python train.py --n_layer=8 --positions="rope" --bias="none" --init_std_o=0.0 --optimizer="soap_variant" --schedule="wsd" --decay_fraction=0.616 --final_lr_fraction=0.0 --batch_tokens=[16384, 32768, 49152] --seq_len=1024 --dataset="wikipedia_en"
Each number is 128 + 24 x the weight over its row's rms, rounded and kept within 0 to 255. Layers, rows and columns count from 0. The size above them is the row's rms in percent of the matrix's.

# layer 3 attention value, 32x96, rms 0.261, rows 10-31, columns 64-95
size [ 99 108 109  96 103  98  91  98  99  90  88  91 111 101  97  94 113 106 105 109  93  95]
[[135 158 128 147 117 148  98 143 137  91 152 131 108 122 134 145 118  60 143 129 140  94 158 123 143 142 114 122 155 168 121 151]
 [ 96 134 153 128 174 131 130 108 125 135 124 103  74  79 148 126 134 124 121 112 133 116 129 143 130 147 112 147 136 126  88 139]
 [140 106 104 120 101 102 124 157 150 116 122 128 147 128 126 101 183 155 106 202 117 154 143 120 148 123 143 125 138 145 109 109]
 [149 166 132 112 109 139 111 130 197 149 120 133  99  93 142 134 114 119 110 118 127 152 126  91 139 134 138 137  85  86 137 113]
 [100 133 102 124 141  64 130 107 126 137 121 130 134 132 158  97  94 122 126 142 102 110 170 100 154 111 144 136 109 102 109 157]
 [164 122 130 109 110 119 119 151 188 130 133 116  95 123 121 131 146  92 108 121 129 125  87 123 163 137 105 117 115 114 147  89]
 [ 83  87 137 116 131 170 121 139 147 108 110 153 165 106 182 138 105 136 111 161 145 102 117 153 104 184 102 168 118 127 102 131]
 [154 162 106 125 154 125 141  95 128 164 100 100 101 129  75 157 137 133 139 115 120 147 139 207 134 155 143 103  95 174 159 131]
 [109 102 100  83 114  89 106 121 149 130 145 110 162  93 103 134 152  78 130 133 130 113 152 115 163 123 117 167 135 168  96 116]
 [112 109 124 140  93 113 122 133 152 113 137 121 117 126 173 130  76 140 118 126 137 140 132 148 130  99 157 105 121 165 149 129]
 [102 127  95 156 124 130 151 122 154 135  82 140 105 122 123 144 139 140 167 104 145 128 123 119 127  88 143 142 137 177 122 136]
 [137  85 137 151 165 117  96 113 107 151 134  99 107 137 157 109 117  87 155 181 151 130 117  99 108 146 106 125 150 142  94 153]
 [142  70 129 126 126 123 160 123 114 142 108 163 112 121 124 142 118 146 126 135 160 159 114 117 134 154 149 118 171  60  79 149]
 [165 121 123 162 103 134 140 169  97 138 114  95 106 149 128 155 147 142 157 112 117 114 200 161 155 144 140 115 113 113 136 142]
 [131 139 168  91 103 160 147 133 120 107  29 138 129 146 116  98 101  94 162  90 125 165 159 156 160 120  94 158 120 125 141 144]
 [168 114 141 134 116 141 116 139 125 151 102 116 111 101 112 144 142 151 128 153 107 119 125 154  95 137 140 147 122 149 137 144]
 [128 153 149  72 116 157 113 183 155 112 109 130 125 145  97 127 101 117 135 119 165 136 139 114 121 113 134 128 120 138 140 128]
 [156  94 112 139 122 128 131 108 135 127 164 157 139 135 124 107 142 143 150 146 147 129 139 155 175  79 102 142  84 144 159 152]
 [102 102  91 164 123  98 115 116 131 145 131 134 116 136 175 155 179 122 174 136 154 176 111 129 119 128 107 110 127 108 107 147]
 [150 124 107  99  71 114  81 126 162 154 141 147 114 163 127 129 118 126 125 113 141 191 104 123 130 108 121 151 128 158 168 138]
 [111 151 118 157 130 121 124 124 167 126 131 169 117 154 125 148 135 150 130 125 140 120 124 153 146 151 126 143 101 124 147  89]
 [132 112 147 132 120 117 142 125 135 101 102 145 209 123 123 118  88 154 137 110 138 119  81  99  53 161 116 160  92 142 135 108]]
# layer 3 attention output (transposed), 96x96, rms 0.271, rows 10-31,42-63,74-95, columns 64-95
size [ 96  97  95 106  97 105 115 102 102 102  98 106  95 106 105 104 103 119 112 137 100 107 109 106  98  98  89 105  86 101 103  96 105  97 116 100 111 102 105 115  94 107 105  95  91 102 107  96 100  95  87  90  98  80  88  87  83 100  79 100  96  90  87  79  91  84]
[[109 138 142  64 138 123 127  98  88 138 156 127 106 189 133 125 118 135 100 118 108 125 131 159 147 139 187 148  97 136 128 116]
 [128 130  83 152 140 155 153 154 123 144 101 123 115 126 147 119 145 161  79 153 109 123 112 130 144 151 117 140 154 125 143 107]
 [118 116 119 136 150 135 135 103 102 123 108  99 108 145 132 127  96 123  96 117 149 143 145 136 139 120 109 123 124 134 122  88]
 [107  84 132  92 211  98 122 131 139 107 138 138 134 113 131 131 114  98 129 119 150 127 186 149 112  94 126 159 161 164 160 156]
 [118 125 117 114 111  91 126 147 164 146 135 178 156 140 125 118 123 151  94 160 162 115 123 149 160 157 120 157  79 155 107 111]
 [120 118 123 163 173 139 131 104 108 155 184 106 139 150 164 118 127 141 101 122 111 101 120 105  81 110  82 157 111 119 160 149]
 [117  90 123 125 172 121  98 120 133 135 105 115 104 158 117 136 100 104 166 128 140 186 148 137 107 102 128  97 139 119 120  83]
 [170 113 157 107 170 147 154 145 152 144 106 134 100 108  98 160 159 139 104 106 125 109 156 132 122  86 121 165  92 127 124 115]
 [118  90 174  82 151 176 145 125 139 150 128  92 121 156 139 135 119  83 119 140 126 113 115 108 121 166  76 116 133 117 133 133]
 [136  85 112  80 165 117 123 132 113 121 141 135  88 151 113  92  86 117 156 131 154 154 106  91 108 142 118 149 107 151 135 153]
 [142 143 139 143 129 116 125 175  99 172 142 169 156 114  91 130 106 134 164 138 152 151 125 162 136  73 124 130 144 130  99 128]
 [ 92 163  99  92 130 105 165 118 130 132 129 132 158 145 155 116 120 131 116 134 132  99 108  80 125 124 128 142 118 157 157  93]
 [127 146 111  94 132 117 112 115 161 142 123 123  95  72 154 138 127 105  91 147 134 135 103 130 148 177  82 146 135 151 153  88]
 [132 102 152 136 167 136 149 147 112 125 124 106 117 117 105 113 143 100 126 135 118  96 123 125 105 147 142 157 120 148 137 110]
 [103 137 148 110 114  99 126 111 154 118 139 121 105 107 134 126 134  93 102 110 104 110  94 128  80  93 120 119  82  94 156 106]
 [151 100  98 124 159 102 117 153 125 125 143  99 130 144  86 102 106 133 112 114 124 144 155  81 150 128 171 127 141 123 134 175]
 [135  75 118 109 147 137  96 126 130 102  92  89 132 138 115 121  92 127 139 121 101 130 151 118 104 115 121 172 154 121 137 160]
 [155 145 163 128  95 142 147  86 126  81 157 162  89 165 119 116 155 161 126  76 155 146 111 139 130 104 115 110 141 114 102  96]
 [149 127 125 162 129 119 167 124 123 122 137 119 110  91  86 123 107  77 127 113 113 125 153  93 151 149 158  88 119 139 126 105]
 [125  90 156 132 126 118 135 113 100 145 127  87 109 111 152 153 150 114 125 117 123 102 126  95 127 118 143 112  94  94  98 158]
 [100 127 126 177 179 138 134 142 148 165  84 122  84 126 154 119  77 116  81 122 114 113 109 124 119 139 124  69 145  83 124 116]
 [116 104 138  95 138 161 115 128 107 145 166  94 140 162 117 117 124  62 161 103 135 111 125 152 138  87 142 128 107 125 102 171]
 [150 118 124 162  95 160 133 170  89 144 104 116 172 124 105 129 138 114 182 152 130 116 149 119 116  91  95 108 129 134 138 104]
 [154 156 144  95  97 152  96 131 143  76 138 110 142 160 112 122 117 117 156 121 153 120 142 137 137 107 140 114 117  73 145 139]
 [132  97 140 114 160 162  85 121 137 145 160 177 112 128 114 150  96 122 148  95 129 132 109 129  93 125 145 122 138 144 146 158]
 [121 134 104 167  57 136 124 164 126 123 122 113 119 177 150 123 111 146 132 153 153 103 115 139 144 149 111 142 115 123 119 120]
 [159 143 185 120 130 168 112 100 108 118 144  92 116 159  84 136 143 109 131 122  93 121 124 139 139 124 123  77 167  92 105 120]
 [ 99 126 164 141 122 140  92 141 136 101  74 126 104  90 115 122 152 139 171 103 121 101 143 145 118 153 124 119 152 112 128 120]
 [135 165  90 117 102  82 167 163 143  98 144 142 141 113 106 134 154 129 114 113 130  84 159 117 139 105 142 126 102 163 129 169]
 [111 114  88 152  51 110 103  95 101  98 179 158 147 120 165 128 107  91 116 147 104 151 112 107  95 145 125 117 142 112 103 131]
 [103 154 104 190 116 155 109 142 148 116 109 146 132 145 120 124 112 159 145  82  87 153 120 183 115  82 139  92  87 109 143  97]
 [126 143 172 131 107 111 115 136 120 129 147 103 163 114 160 124 173 100 131 102  82 103 109 120 138 130 133 119 128  73 118 129]
 [149  99 102  87 120 134 132 120 151  94 141 130 116 139 151 112  98 106  86 142  75 162 121  96 137 145 150 112 150 150 150  95]
 [167 138 158 107 110 119 135 131 138 147 126 157 113 104 109 133 165 112 146 117 136 145 132 159 127 145 106 136 167 111 142 144]
 [158  96 142 128  97 168 119 161 116 140 151  96 149 127 160  99  92 148 167 131 148 121 109 111  85  85 115 110  94 130 139 160]
 [170 151 133 165  76 101 155 121 121 125 128 150  95 131 121 138 130 130 116 106 128 155 152 130 139  96 141 109 100 126  79 118]
 [148 110 101 176 147 146 137 125 110 161 116  97 114 114 144 132 140 144 134 129 104 167 169 118 143 132 144 123 119 141  94 100]
 [116 127 166 113  98 152 125  89 154 137 113 144 110 145 162 138 126 150 169 136 184 145  97 146 129 145 110 138 113 112 130 121]
 [148 149 133 118 104 153 153 119 106 133 156 136 149  44 139  99 151 145 112 133 103 135 138 123 150 120 134 130 104 150 128 101]
 [131 175 125 146 152  68  99 160 131 166  85 127 152 123 156  90 110 122 145 162  88 106 126  98  89 162 132 104 137 123 108 129]
 [110 120 132  82 127 139 120 126 121 133 154 148 156 149 152  95 126 158 121 139 149 130 126 145  93 125 120 175 172 144 102 148]
 [ 97 208  89 154 163  99 178 166 132 117 116 145 119 114 119 106  86 137 113 116 165  97 164 159 124 139 133 123 112 163 173  96]
 [148 133  96 124 126 127 116 115 162 151 172 146 152 144 122 129 196 133 155  92 151 161 147 146 123 128 114 122 109 132 108 131]
 [125 113 143  78 149 141  86 114 132 144 120 145 122 113 106  87 151 137 109 168 143 172 127 123 144 136 117 154 190 131 172 160]
 [152 131 116 122 112  67 115 111 158 114 154 133 125 184 125 127 127 152 150 137 123 126  94 160 128 118 161 118 120 117  91 130]
 [ 57 118 125 124  95  42 109 107 120 140  95 144 120 136 115 154 110 132 142 144 143 171 106 120 140 138 152 120  97 143 137  88]
 [136 143 114 139  87 114 143 154 184 128 112 107 152 106 151 141 138 174 125 152 125  93 134 134 110 122 163 153 121  98 108 153]
 [155 130  96 101 122 111 125 130 106 183 118 135 118 114 119 158 105 138 119 138 140 145 120 138 126 120 170 108  81 138 118  90]
 [152 115  84 170 120 124 124 137  95 160 123  82 120  94 131 152  72 118 131 153 146 136 172 110 136 133 151 113 128 161 117 140]
 [180 134 125 149 133 120 116 115 121 151 123 140 135 125 122 124 125 151 118 123  98 152 153 157 128 104 181  98 128 144 123 165]
 [110 146 115 129 109 127 113  56 105  99 112 111 129 107 184 111 118 130  61 153 115 125 126 137 158 172 136 130 148 131 130 126]
 [154 151 144 122 123 129 139 127 100 142 164 125  97 175  93  88 131 127 129 116 163 153 143 160 153 141 141  96 136 159 136 130]
 [137 130  95  92 115  82 107  99 101 100 135 162 153 105 107  97 138 142 135 162 156 178 158  90 126 134 137 190 136 150 102 109]
 [102 143 165 132 153 119 157 144 171 152  99 141 122 158 114 158  99 146 115  91 172 127 110 127 100 102 119 122 112 139 128  85]
 [132 108 161 157 122 152 119  67 136 145 145 159 105 136 101 110 140 120 100 113 149 139  92 135 129 141 122  98  41 111 108 114]
 [155  87 108 156 145  89  61 110 160 120 130 139 103 107 135 112 102 154  98 114 101 128 118 119 136 117 104 127 102 126 128 141]
 [118 136 125 141 157 164 123 134 109 127 115 155 113 117 131 149 129 112 124 123  65 131 135 126 149 128 149  72 212 136 110 133]
 [133 111 163 138 131 164  99 123 151 164 136 117 145 134 198 122  85 168 142 147 112 126 126 116 114 157  70 100 110 131 114 153]
 [128 136 134  95 142 134 138 121 145 105 162 133 100 166  62 124  99 129 177 106 145 126  89 142 161 142 156 114 117 113 124 122]
 [117 121 109 128 143  84 106 118 116 162 137 137  96 114 107 132 158 100 100 121 107 124 127 124 139 117 139 156 103 156 124 127]
 [119 110 128 101 144 137 121 142 118 178 127 126  98 117 122 144 100 128 119 162 147 124 103 134 138 148 134 151 177 121 155 159]
 [108 104 113 136  96 186 136 138 129 134 146 101 142 148 147 177 123  93 149 134 133 169 131 153 158  86 149 136 118 156 107 147]
 [137 123 109 147 143 101 100 125  94 135  99 126 106 144 137 139 131 154 130 100 150 143 151 139 117 105 157 107 146 137 148 103]
 [176  97 128 111 120 144 112  66 131 132  93 141 119 128 107 122 151 113 117 155 122 175  51 156 115 102 111 141 130 135 121 138]
 [155 123 159 117  80 143 154 172  88  83 125 107 152 168 134 139 121 101 129 128 179 118 113 155  98 127 103 133  86 139 137 121]
 [141 157 151 177 106 111 131 145 110 141 118 141 105 114 140 132 159 147  81 114  93  88 149 109 114 104 124 149  99 133 109 112]]
# layer 3 MLP gate, 256x96, rms 0.293, rows 0-1, columns 64-95
size [ 92 109]
[[126 148  82 153 117 134  93 156 116 107 110 163 134 123 145 143  95 154 181  94 156 138 133 104 115 129 125 118 115 140 119 123]
 [170  98 174  81 136 142 156 115 101 131 153 130 134 130 145 111 152 145 134 110 119 143 102 133 140  88 112 114 152 118 130  77]]
# layer 3 MLP up, 256x96, rms 0.326, rows 0-1, columns 64-95
size [ 86  97]
[[174 104 154 117 123 133  99 105 129  80 114 131 131 110 110 135 141  90 139 164  92 120 150 134 145 115 133  96 113  77 146 154]
 [133 128 167 152 148 140 167 139 100 119 145 158 117 111 129  99 111 102 116 109 131 131 119 141 131 111 193 119 173 112 147 104]]
# layer 3 MLP down (transposed), 256x96, rms 0.292, rows 0, columns 64-95
size [ 94]
[[102 121 171 130 129 134 131  76 146  84 105 147 107 128 154 131 145  99 126 141 131 116 100 173 144 156 134 109 169 111  94  86]]